config = dict(
    n_kv_head=5,
    head_dim=32,
    d_mlp=320,
    norm='rmsnorm',
    rope_fraction=0.5,
    extras=['local attention windows', 'value residuals', 'hashed n-gram embeddings', 'a smear gate', 'capped logits'],
    init_std_qkv=0.0365,
    init_std_down=0.0,
    beta2=0.95,
    batch_tokens=[16384, 32768],
)
Each number is 128 + 32 x the weight over the matrix's rms, rounded and kept within 0 to 255. Layers, rows and columns count from 0. Numbers have three digits each.

# q: layer 4 attention query, 160x160, rms 0.188, rows 120-130, columns 0-159
# k: layer 4 attention key, 160x160, rms 0.185, rows 120-129, columns 0-159
# v: layer 4 attention value, 160x160, rms 0.168, rows 96-127, columns 0-159
# o: layer 4 attention output (transposed), 160x160, rms 0.183, rows 96-127, columns 0-159
q120:094090070154121102143122089171115092218091150107166156158166150053160122181171112111154132075147127146099142164145130128134110127171134136067064093105190159151142145100177125160111082106176161099091083133137101173092096115106158146137158141144114132114127146172080124115129087095090138134150193149179203084122169156116156056116207174062052147102116134116101138133038148048098144106134188149141168111167117082126136128168132158137056182103102124091131119153105054146164100111077143
k120:120200127100105174062195128156129139146125116127200146134159095117117172205151148141134131093122163096167066122067064109157044152083168134098083122172188133114101093056150163152150119159134095112120128119148133109195194134112131194078090156077190164104143173109086123105120176137107077056130079143169109226111055116109167115141121036190138223100092154153071128114176098089136097104119157152129127163100097147132148122135141135080127118136123111154055142156119130108091079140119088
q121:073099161189093115144133088176131115189088144049178117148114134081126119174163142122171100077084142131128143173132135162145116114154130054061080093102176170157159159134133157152177130110156192130146113118154089133086115122109151197147095106170100124102143086165105113139093111097091135104153173119169148102112188220114159106133225170082053106034096122120145110148066129061131140151108174137175181095129091098146127125154095176166044155097110126111126113160067042097167129129115140
k121:136189118087149161063241141153105072107082128127169119123157110128119176135156125123160148092114130106136079117063106104155078141134155128141130135174233081167115077077142123143111123127132109091173135122150147082168151161179139150102105158107157138174149165142116053109156148207114138136129056156154139178124029077084170117107109019130144254095104166159109127060109096146120106126088176106156138181144161183132128144169155140109157147119084138105058160135101096100138064167119150
q122:158138166113119140130106133078126109087184154159105113197130126163082196080050127140112107174091162135125080130136130090147168126103150098139171158110118135115112115119154147102141118138133133164160124096127172157140194132155113137122118075137126156129147134111139119099115138171122094149158117124082087140122099134153114166121097147179184098152140086155154104098176114204129110120111120137138060145121109122155148127104157083145143078157133124132092064100158152110123133138124104
k122:128108131109148090143152144105150127126091150139164137114110162118144117089127127106154101187131116168081166130115184114122159107143119138124124159135123080125137150186080125108124153086059138146146095121098120144117153112114115141138055079098085145125114067096143127140173096113144166145109129129145138099124153146167134130162051119096117128181133124161183109119142149132165084152174111073130122160054109106153096176130095097145157143118188141132140152109176093173163159181137164
q123:168117121043122151116116153061124158000168157102100162171108144215108144064000149142118155127132079104170086107098098116152122096171143121138227129081119138062140130115144092112150151174160131150189164145155135185163156128179151097094086156127126107099140082093147126113107169145111133123120143135121085137075099118117074148105127130153144110168144091152126123126153091170173096109128090135174117123091133115161123127129111122173149068108163177122134140089100127127111104113117138
k123:116105116068163112161132114077088099117105130124123135149119174124196157052186138127094147106098086125155128118133156114152228141151059094122102153132080129133102168135149135117119124101138192102069135136171113103175065203123165097158151170137093130144138119161145124041143097176166131195079204129082158168161137169176128147082086186089108101144132129066166156146066170134133101091162123111097145124102135090070086141146116070169071185134147077064229102094062164090133165066067084
q124:174127078099156096124148169181100104090205139147078132155110148097072185086069078158089155206198165084145106123141091094098182152140149091148181143126130110054189160075178122116110092141090064139169116097120094156128122010131095177041088127085161168142079093059115044053154134119185132156156146136098150139059128072123151124123093097133141174255134067187106135169140186160129123165184104163157116130056151076137135108151116125158121045064161068108078093149180142207075048072115069
k124:123158177119105073175154105190104231165111129147090140134094152088129068092136198123114106144141108177134148103118119119244149098091110131167035187074036133099155200119162152084236123072194201141141132129089149149121078088103201194170113177116098169096093144201163118170158113119132125148153200140183118121199149174112098100193145221150130197067119130170150072117102183172136087147130078047128105188175093072099000070083102041175083165185143094097132095087143143149167103146046171
q125:177175134103139121116129164062133136052183151171120119123110150149108178079056103143099114193156139138149095077148108110103158139112148127211149154141114105125094124129142119104096082141143125147114134100180173108149150133153113149132133092107162148147115181124159074122126119181143101117147120143081126143129103061125092168131083136194179138171163139122110177075190131161157145076112116170141071116119129151130146121140131090167187088139139137163072081128142248130104106117126093
k125:124070140144095156134111080083105139143121119115177169126138115128156076094116121091116085139124094163085154095141161137138118095115106079096154154116074135105121188169074121106137140101118180172134167116081064159109121106100154122190110086109115141111175091143143138117135111098131103132119163114133115100135204189220109126151106213106092023127158131158150150188155142132153091108199109173142099127086113120130143131061059118163129157160147151161145089134162158146185198154083086
q126:090119116148141110132124103162106120197103142073152118124156128061176086164158184121168121067133115118109136137107133158145096153165134124110090109124134130167144113099124112168112110134166169091099108178095113127098070112101154146137139161145113095136133103206135115131114154086107147144120147119156159090105174162111161056138147142085033128114111149110108126136035110084117121132159180152137190118145123147114137148147117185108100194102062127104133150148111075161120109086101123
k126:095178172115100155105153086148110131140156128138095129120162157139115162165133134152122178073112152121144064136122091094129081146093109097111107078164182152139077128077149109137143075135183115126120105109164148088170137139154153160095128178141124125117127155104119135139121171141099093109135121143119123189113075103067144134097142049179137176066098134137094142112121070146105157147131134127167149116126165162114157160166118205120100111119111100144128138125101141099127105147137119
q127:140140154171107133126146127076166128124122148225115110078072107148091179117156118112104132188131188152143146089160141097099159141058095147140107159136111134138090168204104172121077095102116111191107135085153167093144137185105108123158150067081146155104148232077136148177134071187140117083052124075103118143175084094151088214113068149181230155153100135086149169093235152145130134081114078124094041152140114096152137082112167105130138120147182106170117081165164215089155143173133113
k127:127081102143114139163112146111149132158145147113187111115131056116132069136097109083170098205163139151117209124153134143067103070132144146145166192094083102133146118186082116101107185155078130167155158170084077166065159080108032122137085019103165086121155075145073138121130125105140160132126102156108096078103136136170124085181113142114107057193177141105135114166195127098133143097137108168120097126104096106140145104061089076149215147154137188167083129136172102165109136137142091
v96:124140121176124146115113132146139123169119148232102146140102139119112138159163135124084115093119079162079146202081136134116093191110174149132069122170131163126185185141108163089083110152107151111092141108095175083157133112046153160155142140089142173125089151094148198135112128108198159138153126103196113133129164117113125106138132119092119123090154163192114111138084130150131137173093089106113103142150139177130117157128121136091094105125084136140166191154158170099180117176112136
o96:127141186175102181102080103149115124196091140122088146096087166094161114194113126161121152132120107145144101066158100107084130105141146108189112162151160119109149133109101141155137123128102133075106107082118144137111068111129070125147129069153106118116119104137130121158099109078128123147098129152067104129141069125158096122121114156088147157124153115090102119122077165076126139115141127069136126118096133130115123153186104062107121113078125126131139083153112131162145154127101135
v97:224094054174107086131143141086101119076146081135181047155132118109129173105167156095115144134129143159176102105165133143110118069082123106117143136133112106178116099149126131154154124133166161169093122161137060117098088149182100132114147123166122103166181176201085106140115103181063127155093073186107163144158113114144135183109121115064124124091099117071145162124181119096166138106138178132058132127127121126151138085081160103150130181133127122108111195079113124162101160102096132
o97:206119121080152106165160128109119095038108153123099178150134069155169048163192146118162192154113117057142069105107145178137101136139106114146160107109119085109092117127111134173137103139124130110137131114123070105188108052109100056103115167146142113084123106165090131082159122087137124118108132066140141109166161131112156143173067109123129105186078140121130196141121088126108136140116147228134129205132169183129164106159131202130124127130177145159125183151050116173110131167197159
v98:117142162141129108132151106128087127100129165126111134103084136132171157115137164168120144130127114068165118079189120106104154085161155156108155128127128138123085075102148118119126135097087116117157135104144127157135157107093125158116156126161119101151156100148124092140097127094095141099086148129072138138094153136176121031108103132152141094188134125133126107128151126122129076179121107178149157132123119167140123143162152147083152005128103115137159037121171124184087154112112144
o98:159134083095105110148102143121100145138185140180125110176062160154132115113104167098106127140151059107124163068156151103129169111105114136137078108107126127165115102131148131112145135086131130103159131158137163091154174145108119089131139105133136120130126158098132151159159116161148110116195069132135089111099140136126050158141099132120134079125151123118084145131188132214120137112108139145108083103122107094122137119096090121138131147190123178111088137123156145110134108140099141
v99:104137176158191181083112128141150119145155130161104137155207138137077076151201082107186124123103136171116146164138122140143086144103152102148118107122029158101089193140102092107163093148116104134105138133128129181109131122112157115101153146168140143104103137200140098170110158071148034127182084144143116094144147132097144215118177136160093163097181121139116135111094135117019141033144144151036133117165166173115110100134114121125127113161073134124120047165077172109129106195185154
o99:122101190053208178167133142183159122139084116131102103131120190108163127127136097144137079082128126110155099111126094162095108163119134131116053130093076193101126125154135133164125130135151094138105138204094106119083160178173184119175109091081147083152112144134134129129073108100139141147157174160159134103097077107102170169149160095102108179059129083191141105103117153131152125197127101120149116136125128136147120167167171108170088112075112189163167137092069126183143085127126134
v100:106118065095155090119113105150131112170121133000128137128175090141038104109139126082126125163116140058113142097110095143149128094148111150139161114098065124102106124135175134097082121098143134168102155089135141176119128146156150094137177106189130112114122133183159059107099109149047150152144120067118087137111143129160107174118125122146166118151156218074100155115124132120051115000136149149065080125147144053124133054113148103158137115159120137113151051134098125112106165125156135
o100:125027166088101147120154157045158126032244158112168098066168152152136151103102073110168168144059138122145176137111103145200106094145085127109139099093113165101067139179119127077166187165127100153189126140093130161096163124200171123095124108134126094120166128162124144150053088122085143162102127152116167180089159135100130154138139114173082144134143144144099172123086125106154127154184140167106138160126133109137120130105119157164159138132124092094110115120103115105125136174134157
v101:156112086113131137096148167156179145112138049184190087137127095135139178116201071093174128106141177111177128116134143142165128118092105110133126134132136075119120091147097170120182124132144112110105117185128095146119099116182101086096116149074117128130135141137124170178197136096172116083142079131134155113121152142168127150148127094080108191028093122099156139105223141111170135101160142156091156136120137136131140124103098116164136228132188106123113130111103108174107095071144144
o101:104086128117106141132147125166133099072131135170195108141131072114117105118147107139119182117127172095158147151149130088144126170121151114073040127105053105168096130188127144168106063166162126155132170174164092131132123094155072093137162141076143105102088152126082106097131103067078119137150184087190114158141142095099212174126132135137150158127144156128108051156157122144126125162105077135123158151200140133124126075074179170140095133093188167142157132143109054206112104124150144
v102:123134096116098103144106090092132148142141155071102124086186117162099099110131114168078144129127109110134114091137118126151114110137074151147173112173170180131070147116193179102105127090149055086139134133125176061130178183146153125078156157135126073135134149216127099140046161102082151104111154137106121127119103100088123100095143128141119150255140144152111131164173118119135152074136149177172105132145155089151142173141131143131160073139177151121149116125129105105157140156104109
o102:126154065128165123157088099084144164129212164084122104087136114145073099098160145128130111091131099125128075162130145096150110103128106155145221108146155169136138093165155157153128178086139143095108125133076173109108148169098128102149111158134123125189115087130168132099135160158185111077122116155143064118169092149126069129181116091100092080137126137176128152085111088129098143096125135097109092144127145070120130134140073123095123096159144133077122161151163147120142122177134149
v103:107136156136152144120140094149127133168121191092088142107191114151076072133160073085137115137120121125100141164119110129135108156135125165138118116128038163116077133149114090102135087131125113130119161132122163160147148117121145127138174121170141124139102121177145059122123135101139047134151104111134084120123120134122142167119157134158145159099168188109095102147103119119012124080121093134080117140181140130126096107135143132083114063145058144125110052175116165132126121211159100
o103:095114164092171145133090138134145117138129156137110063130151222141097181127111132121113105115085120136165088127103085141167115133161094075134088107134100161123116112173142115081147160167165126144110101139088169150080172165148173121147111110095103091160119169142131182148108146129112099157174133155115152104089107103133151154128121107103097131095137111176129083119153132142119109123142126084173085139111088110135155169115149121177094110090080168162148078133134148075147086131126109
v104:143126074086045096131125144099091128071114096036146122117123126105162155114160148211083149113128123099180123082146104103130143093168116118124128124145211092123089073145174146128129136109138113120134129140149143121145134132145117124133115134145130107170164156131105192128088114157041219106039111131080180124123133113163108063111093102128144122172115106145118149122178135108191144149137135142149149105084122097125130127128133128124149099123206146148157109086129096152104136093085135
o104:187184100120083096143129147070112139042209158125113111191123054168116066089093225112142146117116092075108111143162167087215115110125092146176163117055133158185135116173138162125130183161133121109159184129189158107125157120142108071120129126167115104125119177133178139140194142175118204111114108095107120110135165086104117122110121126162172058167145155137120120083175095218079143087132086158054119072177165109187120093032121182139181148167158120111093165077112170137146105125106130
v105:035125177134194128126137130162171133178162081146111143109198167147115164126142136150141127089154112143127119119128152114180116112129124111164068128151138130122124079117131127126111123107101087099146114177129150126120132143142119167132139123097120143129144112148137130212130149090124164080106126133107090137120216138103124077142183102115066133160119152184129114116159129081153140129114192255189134134125159130140184181146107140119157192121235146136109163130137122134149100255127144
o105:121140107137089131122137162153148137069138152158119116096122111194127096135174070139121137070144103170175147115133147094130163121065126152170158152124145124168099116093150151107118088111117122134120128146099143097179115103081041112129143132156140086155095094059143142184131091133157105115137128084127070166212092088158150122120149144097162079089181168136104121148126101130122103123177097076134118147128162084076089101137048134097199161097146185107156103102178160169181191190141104
v106:117123163132149137120114104102104129157135191136113174155214133142069085150167123145117101130090125136108123216147082140117129120155130112097153107110080175108100228107087070095179096165110094134117156091137156163152160135156171150098147129199149079076106133175143099131060149099140085133132134112137101121147136129162113144113126137131153137101172104173103090136077140142027099147138179117039084131131146133133111132119148119138122065173000170140149045148121141107133129168162126
o106:115150150081147140168113132111189184172089162102152165144095153100141098089103177106095101160071124156095096096185153203113091092165076136154129067104117179073121101107079136108164174113152115124098127163148134151138138149086160168124129102172118092148137155186157137147131151110048139128158115160127187075046116191099114148117149106095113124144132114094087114084083175145152110113092148123136080129135116128135166139160067153085135086110076150135080132112099157086145093116123122
v107:112127157201242136138131147166139103158149107247149160120118124093185135139056107077182112142071110144135128086102154140061137175128165094146116140113153067140185122149074097117069137138135125132148105107108139108119109093121110131131076106065123216113134130050133150098202144137221128153155120114155123131139121126094131170160166143043070110152115124121145138112137140159173152164120084127124110149096141161101157121171111113155144190103108145137090202160144109112173088131167183
o107:132109151182069147108118149160112084205080142121108136066137125117129133172139112120152131095149191140136236124104117078126146088133127098160126142147148083175160141087095112105088102119111075087133086098080150105173036088086037156106170094125122145130147109107069077095059109144137124080077155146119152119157116150119185099125128136104175110106188126119137091117128143109149142099114155055166107129089104146117085114183100097108100122093114106133115114116165118140100147133110096
v108:106111154097196128139089126119129147145110081178154184146107112123060094141074123119102090137052110138133146180091097139109143125154061098116161114097206082109138172142063110118143141151154107096141129096141172104115103152190161098129111122135131151084101137057137176099140118144113170162101149034156133109130009107173096190135138112069133140112135137083133145111125139156092130101114115070141113134093133094143147097197115109175132171123059168125152081137140069059189101090160252
o108:112092128169047128089128139041172118134140155088201175128136106129104119128152181132142134110114147115115135160149151062173075104185111111126155086137151114154129110138083119102130169133128128149092162156131123132191106118101112143140157125124109144148152166187094088109097193128125182061063106123121178133124146157124141133116124135165099121183135187091067167114089116105116123081134159086073124132131181155128108105123048127120130136108135085123070208115155137110115140098106170
v109:079128182126172159104096096159139141167132160117140172165147120136086045151084081122140134137085118102114164181104115138155098147145111113141110086106178139098123163128113096084096114149114066145137149107124187171148115145131161103171167124129140137087129131134162151105130127098126148135203133035154119107107106111113114206121175138156113134112165153104092108113137125154023131095083123136133098126160133096139181104156160113098109108131076144144104087166124142107147114181184178
o109:110081167145153140063118149088131074101172093149114107078173113127076167115152115144128143109121098182153098161150116173157129137157112113111146126164132125113113112142083162154154122137110127149116114124127114145106115150120103165096111099100140118156116156121093144122080136167112140128077153190084134129072165097160153128140125124111073203111179110162143114123117150083179164131157142125139119102114124092066079147114107087193178127101150113099109080107110131059133155100139163
v110:143155079057068128091132098091151129132107084141154097117078126130078162127255128149145125105181163123118129178149098139177122110123153137106105119105060157119118133130146143105212126101089152116099148153125101139128123103154121098144130139110140106143131114155126145160168136109115116079102100198144164147119177151201141119109108085176174186062138120135115126100154130070100126032155185113086145120124120090125112102076145118112111122131228105112174087121111138155147168190115112
o110:150153105132135102139138140134120137111138096129141119155122144128129077083098144139106184140134095092154063099166087129120138169104146144083073170109096149145156151165129141103113101164137128161141148178094123129090147111210185084157146150136120107092104107110157171124152153076120160172164147111144128123117110060104075142130159183149106118174120171151135135107141107161129145182139047114068162124159175093095132100066107180093144154175182114167186113107072080168153160143117188
v111:113142099051089083147103118100136153111115104098166114074057082144097126128063141123117119157162136077121133075143112134160156127166030140089127137126113112123104150119158167113110140115162128138150130131120108123126115128151124105129137150112135105147110099135119104114115138182061148096100189131115177123102080108171078124130076125183177153113124154087125143114161116120153162108154160108170136086098106075143137130111113124179131113122126118141092089092126084174080103020124118
o111:109057077104126108149168096097148121090166137086190154128171072147100117082118118162085153138129117106094165184146124142213134119105128178123139138104080117118127072180125160097131148175183151145130134141120134127094153141165149103094094103118137174127105149149127152092118150180056125124110113123174128131105175161124151118164156117165060121167100158117112125089156132112125139124115134142058111121177155074124114114037171166166122119194137081099093095144158101112126141138134121
v112:163116089212132128148131131137111127127176212129116086101148107120143102136125121152141166129131107187142133108144147142073123134072156148159117148135190125165116151129155154162055098118109160157121140116090145106126135134118110085084158126156128142121135148173128075078110134177107119194173065148111122126125075100000186182129107144094078080233105122105127138125176122148133129141109035135132121134166131137138139111145152145063141095119093135129146202135150127104137129049086074
o112:128126167151168145103145130180114080109126125124083134129101141155100172100137125103119079149104171100113086172119125108173159156120139164106132132114141169137112172138120124147146121082135138096115127037136169136138135179093207138097126100142124114151121129121157184070137078141181133100107156170127125080126119174124112104127115108129130142090113132149174120103160140130110125072147150104172102128098067169141157183142136118152091077120106097177107084145127149130119080130099082
v113:133129147169113123122118115162098137141133163078084094099162110157105082139178090085121143141148096124102137124164121128143119150142099169154112124142111179129086137136166129115132104122122113104159129132121128144128130160129133111135175132212127114180135132206123048142078104127084131140131129120117123138123120121086132167124155154134121145165139181117108114131100111135069111151093124141108107125176132122143127106143158125098123103134111163120118129145125146122119132171144114
o113:130149125083154157122141157098164098122183144162110115116177162142128126158169150151140123098144092146161035150120115146158120143154081092139129124104088093122077096113193176136141157166143127116118110119150157112114162117106105110100121135177140138137144160113111162189118117125102099118168079123063137104126095134153146130110119130115133127079128118162182135113143075141107112130133170170117101137110143095078108114099165110158147135157132172139129112132104126160153117140166130
v114:039140241077150121127138137144178138148116078239153159100038139138108151126167133191145066118135143058128129163122117108138155186150117099156071153110114080090168094123140147109107127112106082085130122126137186154157136098113128124119093137007126140060080107021148180162148126100196156000107197103132104122133185130237103085161110125166100156109126107205132094091111149126122133126185177157110138132097120122117084148145090119139109142135161096139175091114144110193150124095158155
o114:053145094150124134158121091150127159187099100135189146164073118151084147082081100140103099120177126184138219137196177100096194154101197124099100147155129184188155096123114172095084103143166137171127112195149132100138167126157113152168116146119102139137140133084125128133166146114150116120166098111149132138112081099096105079108168147153158118119155142074114065104165144170170089154118116066099115129141174046145100092053120085137088163101100151096133098133179103146139114105093131
v115:114115114138105096125079089113105110147144153073126092151146150111141121118129156146088160134169156118118113124117126129154121066121113092103178129133155199157129158166111099125108150119111118163127127140115110098090105149124137153104130131217124072149139128178118084131071111095081158140100115163112170120094132116081135137136109107122148099205131115124118113145148105086148119154122165149194160133148137084144139144111140150136135106118139124114115102120124102158130132211060135
o115:167130169118150128179131105101106107086147125081141151060128129097132111111133128129142134131122048108050070092121141229149121073165075188146174148130144161128114122149089135098163173128143189144127151158100118135117171160131099106128107128141188107154118105144161141135174122129094103132151119150139087141135207125153053123167113119145108120131109106133109152131086114081115154108145103164091129096123121121139149132099103178083141108176147126118170198087104173076167140157135118
v116:134157113077040132118135125084111119079098121056092141163138150148110179115210172150138113116122112091107132123173100117134140133172179184113145133129023156106111114100196119117177106120088214101138142107130140250159180098085136135137153113177121107144101128150121086148114152139118111094115119160111123145142238131220109053104082112198186140168137056196114110117077132115094114146178114126059134117128109191109036133094143129114111036142130098123184016091129190133083214170112040
o116:140164109083147088106104095136075189168174114132106112208131166089173171107045159119104129146137102137089108082132098157106108134086117100117102114088129138174193139127168120113129167144085116104207107202125160100084184142214196121127114090153122107133132130099214165220147093108142197144202097120066120073080095133075069097079130159105134082097146141128074136114118150197105105163137078155101153069171126131148164117069123163156103158130081181128069136106126127111168113101063120
v117:060136087053074063110141117123131137088121052063173129100141094145075177092237132161118111098130142080176120063107111114178136091135096154152146127129012095118091000157185166135146111115126090127110141192142164165138125113197115121140115137093128087109137124196150134175115117127107128043055078138085143142109154139190137078116102099114131122103136148141138137101209115057159103016185112185114137150114154121115121117104141147118135129152185122111131105094123082147077162144149124
o117:129102116080113120124163161148161184035169138174139118177137131141109094075072123118083151126109109128150142101154136100146104104071142129071117111056142128134115108196142158127154127166135138151159165160145120097124219162190127119150102151126092100157095102110139161154156117079106151132154119087157140104125088071074137163124172147140097098140148197122115144108144135184158105169124083119093127159176224082142108076061092175131133137125187181129140098151073125178149101138142156
v118:064141171132080134108126097124134123147117171070093101134190151173102128121191076172136107108161136175088111166133142100164115112126130135132122108143062219119108126110164124138147130094103123116135130145091141149116169137112132129092156125176120070141128109232129055185103116094097054092135108136119118147089211145130140104108118130188113143165140133206117099135113106086092100124153165175133130129157142120140137175108151139108137090148159138123149086153128150129120159255136087
o118:141170119090153162183096107152112158165150140127127160136106170155104150095113092140123107111159081143102020123137162197142144142147133173087134185112130170130108098109178120129141095083159136116150108157111125111074240167123158111140084157157207108160061076093175182209146110096148095180201114178107084090157091100127060111088131166128108113087137097163109109164111091129112117140127112126146150115166098066085138175119136143097145140126126202088182160146140120173143135156143115
v119:056112125144140073139123131128114136108119117020101115098221083114078124116195111113114153107113134119174135095163094115124137108137066147158126116146041093133065006156170118121121108134123075144123154183166173151142129128177131118117141135147136085119158132143136066140086120140098137083059133132074113137130153121094119094109164089116136105165164139112111139101151122110106152078130098208085124149145167111127131099129124137084157112128209116120164105127107123139121154200140122
o119:161122127055080107121132182122136157000170185164081104156112135170116063131115156119084120105093087145161135105098072096185128101081102108117137071154114142111092080167175151131116156127112140163137152148143138107147172194131111090108126138155107106151138087068160200125135086114120121096110097063182079148152110107111140159079115167110108085135160139108095161120115042206089127162151135142146078109164162091164120061088074132148136111202156233118145148093106162093169116158142145
v120:177133116110134165146107116151097135136106159175108162157058121124130128112082161132109132139072118102089148076137145111131144135132177104138130135139148146125127165076132155123076124146164153114136115068127124091122143119088129121105095145086127169126073113134141159086098116148176069128149198149125147114130098114129118116133086174166164109113123136159153138165108136180138130104121058060162110111115084164127129126127128118153115076143073120133106071105151136097107076000121106
o120:102146103144090169146079119083126084223165121137144170088127156114111178124058168127162120107135147143139224149099137095120109141187155082145153167129156135101163171118105118153131147110084117106125112120114142149085067161094143149153103077125129167132138144171114124144121157146134123090132112149113100113101161146168081112129122143108109174117141096144124130103131144130174103100084150064117107139093080138151172148145115091127070120149115113153116152146146109148082105157108149
v121:093124121069151104136134166140180136142117111205184113095090113121157144114104114056162127101167156099124126083083144141141139137135066125106106117127126085125146101147115134123122169126140090143110114157163108072119103107181094129113075131084123140095114123081126241176215144114171182099106167127156151102108085143170097128134132118144095144022115162080157124108177146125176116146138144126160144139100130091108110152133088125164143214125194129152101165140107062160159095102163149
o121:101045150155067164116152101160112137040108111152222085091137055105088098149184095126102174152105164141112209184191104099134140117122169091131084142155114063129140123162093114145133136110164127190146165168166129141119143093101089172120152180102121147065086107135089102097108149087073098145125150101161118175195130133117182150124207149134097127128136123108148090112149098096129108135092136111133177182135181145125129092129169110090109133104176106131161127172116066149144099119146138
v122:107109165089239170135119130159102118121134111134133221137094132108107086133162138079136133164040120133151127032152125132110126155130127110124131147081138056113108124122136093148115113119153106101132121143144136194086125165123145038156131129136119165117143085068128056101209099115133076119118144067092110141146049102142120167140158161150122103150125125048131173100117138143107110065127019141168117136125121099146173065189152109131101124126048184119114067147103132103127116018138235
o122:097089153137113166150121152108153108120124111179152167125136103144169121117086134097163109096114195168189165140062112098169114155154099085096105131122161114137127123134136134131073145155120070114169109129182095125115131113083145108095164109116145108158175140133087110119101157199142125035153129083177103131136169136137158132145154172104133142152122101131108134114142112140140132134122161080141082184105167130155142121134148161174098167146102154139130150107157141136102111139139129
v123:142128130106084117126153134074123148082146100107131077071064161106150142114158186130150147114132121151144124105179115121145118116070134122147100094125127118138092128121126134137178136132120121139146111180173096135139148128141104160097117132088116096091135120117109120156151161118092121121118095243117184111134150136091160150102110079142099141097119043141135131121186139117138134119136152148100128127129109156134102123111124125117143090121168125124116149085095113161135120117101126
o123:159155111106166096181182148145094136107063131182093106186128094108130035094156139087111139137098166118144151118131120099108165152096124175106107148109132140162111107150131121150117109100172120132108189154137141084178141124146178143127131125110153113132122141153135189079208100151153124132115130077149114049097167081098154154156127094107100106142101142136131139095214112200104105162084121116139140139104140147156154115117208111168104176186152128152128145119065105156085101124112145
v124:193109069127101137147134122132145132168098158096154125083110107161092107144026075133099106140177128105086140161107125134132128157141110145122127158127187117122160198116129165128069121112168156133118146074107150030125106139089125113116173121133157132118079171097133145101056126165100191178132158080184127136163088112146115155117131144101130151145100225127127114180094144149112139111137153089142079108117123095121095116104097110165126136138112152137156171141138125086134110066129079
o124:062088105138166135124193108138154123175115133060160089110142148112090173147109103152168132158118129127093072155150125133121146092126139145124182099140137143150110113132123101113112155139154182147108128101133137173120102146125141190120127149114101130125141139155116072110075123136113148123149127124106173136146086170121110104148141056160117172117105139160137118164120119081107148125166113127076176116131146145108121166133179127150117108076105097112153112160170107141140118157130057
v125:097120110138162109106124126129135131101151157044121082128218153143128130119174117142136160110170178105154098081133149118147113078112135143145149122127131136131087029155134118154125143114113045140145119221144117159119120148150123125109096141174110047137153131187151107193143141074123100086120048155078130117110157150088130069132149092146098101136134134136120128133176118065166156089122154242165157132143145105116187161109127143115156141129218138145107172120083127189118136255109137
o125:116128123085136130138138114176133104011115103167092078115117107188135127110151115130092112101129055139131121129159152161145119133165105195133082160174147142111084109145129155115150137131139158179089188193167113120099194131151100125116122192155169081151084128070147167160169107128118030148158160153166092100166136087155144175143126120136110105093146095094166088146157099143099110143127120156206138114159085090135141104152149146134117147173157203095196149126125130123162146143155142
v126:115120153165196165129135144126132131111153162206111132123196148109093082154149106039156135125077117175126136168174109140102096158120130120145119109127089110122114194123068093145161076145141111115113126119158097132110108154150136096091150153156135135062115135147126084180115142127156027170162075138149130123178076124100144255121158135108100138117129131102130140115097160150065119117153115102040129132140129190138084077143118115123114152156048145129072093148103141140193100101150113
o126:078097160113170148184129127145137125141099150130155116137122152105133130124161151116150089141088185096164144130095168114095113172138158097142093129099084116121134104141114119152099149137145117117096141105123152106116077128118151136110133185095118090146135172199090153040057072103148153140124109114140195093082130123091208158172157115120111172138110115137137104077157121164164095175092168112155116195092130194090142187161172143170081142068078127153153146139093104214100073109147140
v127:196131094180109169144141138147112123094144145207151141098178106129193150136126153060134125128173095117117123095115138129070116184116156143105119117163161115123171193090138140147103132137134208159144128096087095135136144129061113165120144143101125176147138104080103130066110148144165115183149130181150127148143131117154095168129091158126148133151106113119127129155097144187137106205119098105137136133126099170133098122143148123101096071124072098150096132133165181149104131044105037
o127:106129104143110121152133062120066087214161155120153119110132128090103165160163158133150141178111133115167136123129154152120131116116099117149101143128099108130147121127138085167144093103128101088152074072125160118095116112109125138099120081136101148126152141128129133147105102139104108146142100121100166128088122194154128113167089111119130153109145125116145082146107159088165144119146137104137114095078091200128196144199179099133097114108091110141071086163128068102131121122106057
q128:185082117110105110101129119125122139124143074070099133101099128120125149125092160130090095138101097143119120146118106089176121105135117107150202105153154063078104090101085143125124058106162128155168150147169080150153083108167140128165151116095074085143106083188140108139094144162133135150155147090128090146167166115137153061124102123135169109134135069142165089181110120157146122111132182062141103129130094149130094101088132107150130099105201175141087160105138064115118155141139100
k128:091128167081098159155106133174134138097117112138151116147097155119158146131118092151120161152111127140199107159079122151110130131160077140131103089114104147116167163146104048135157129136102132084110155131096132156133152111111088100139116098139125132156135111175165124173123115080088127152116124144156132128128088096147131122149093124058138178120148133111135143100134086090134077123081147151158170158127146127108098136102133118171126122125073141147107175122069137118157148171095162
q129:146124163124140154171221145178144089109117131088143130119167108175101146161157146127107153145112163112123106103085084118108096184089102124149151145140119109107147110126083132132095173129083145107116151144090118088132109101128151121108111116083115101143115084143132090146112161106169076121100149134113080117164160174163198079130144079121160136128150108198152168134120139138153135157159092124138146149102129069124163138088107125135136158089146160158124137141104189123122143100178170
k129:156126124167103102156134125152100057138136153064122125123139106112131156117100144104127060133088146128084100124145133106125160114162163153091112123111114122089078115147208154130148137138180139124133131106142111114053127141100137167155183079159132170144126244160151159112139084160055130136127084135144115128154059164113147107116083152136097146105118130111125154111140142159097146077133163114103117124173125078146166090148174119131107143156075130087100155154105128116145124131145122
q130:158111148133104120076181147168135074129193087094150180028105092103101165162189098105113113082121200095119107121090065117116092197129117125189138134116114082141158099143105112200110121073113082035140120208129152094162140103148129172070072145130142223102144142096096171204083104073159067143064125116105109134107124144119159174132130077110089138084132087126125117207097143167134130134140112102128102166147165135073099052047139139076148099108194133156192184095143050148078104118130137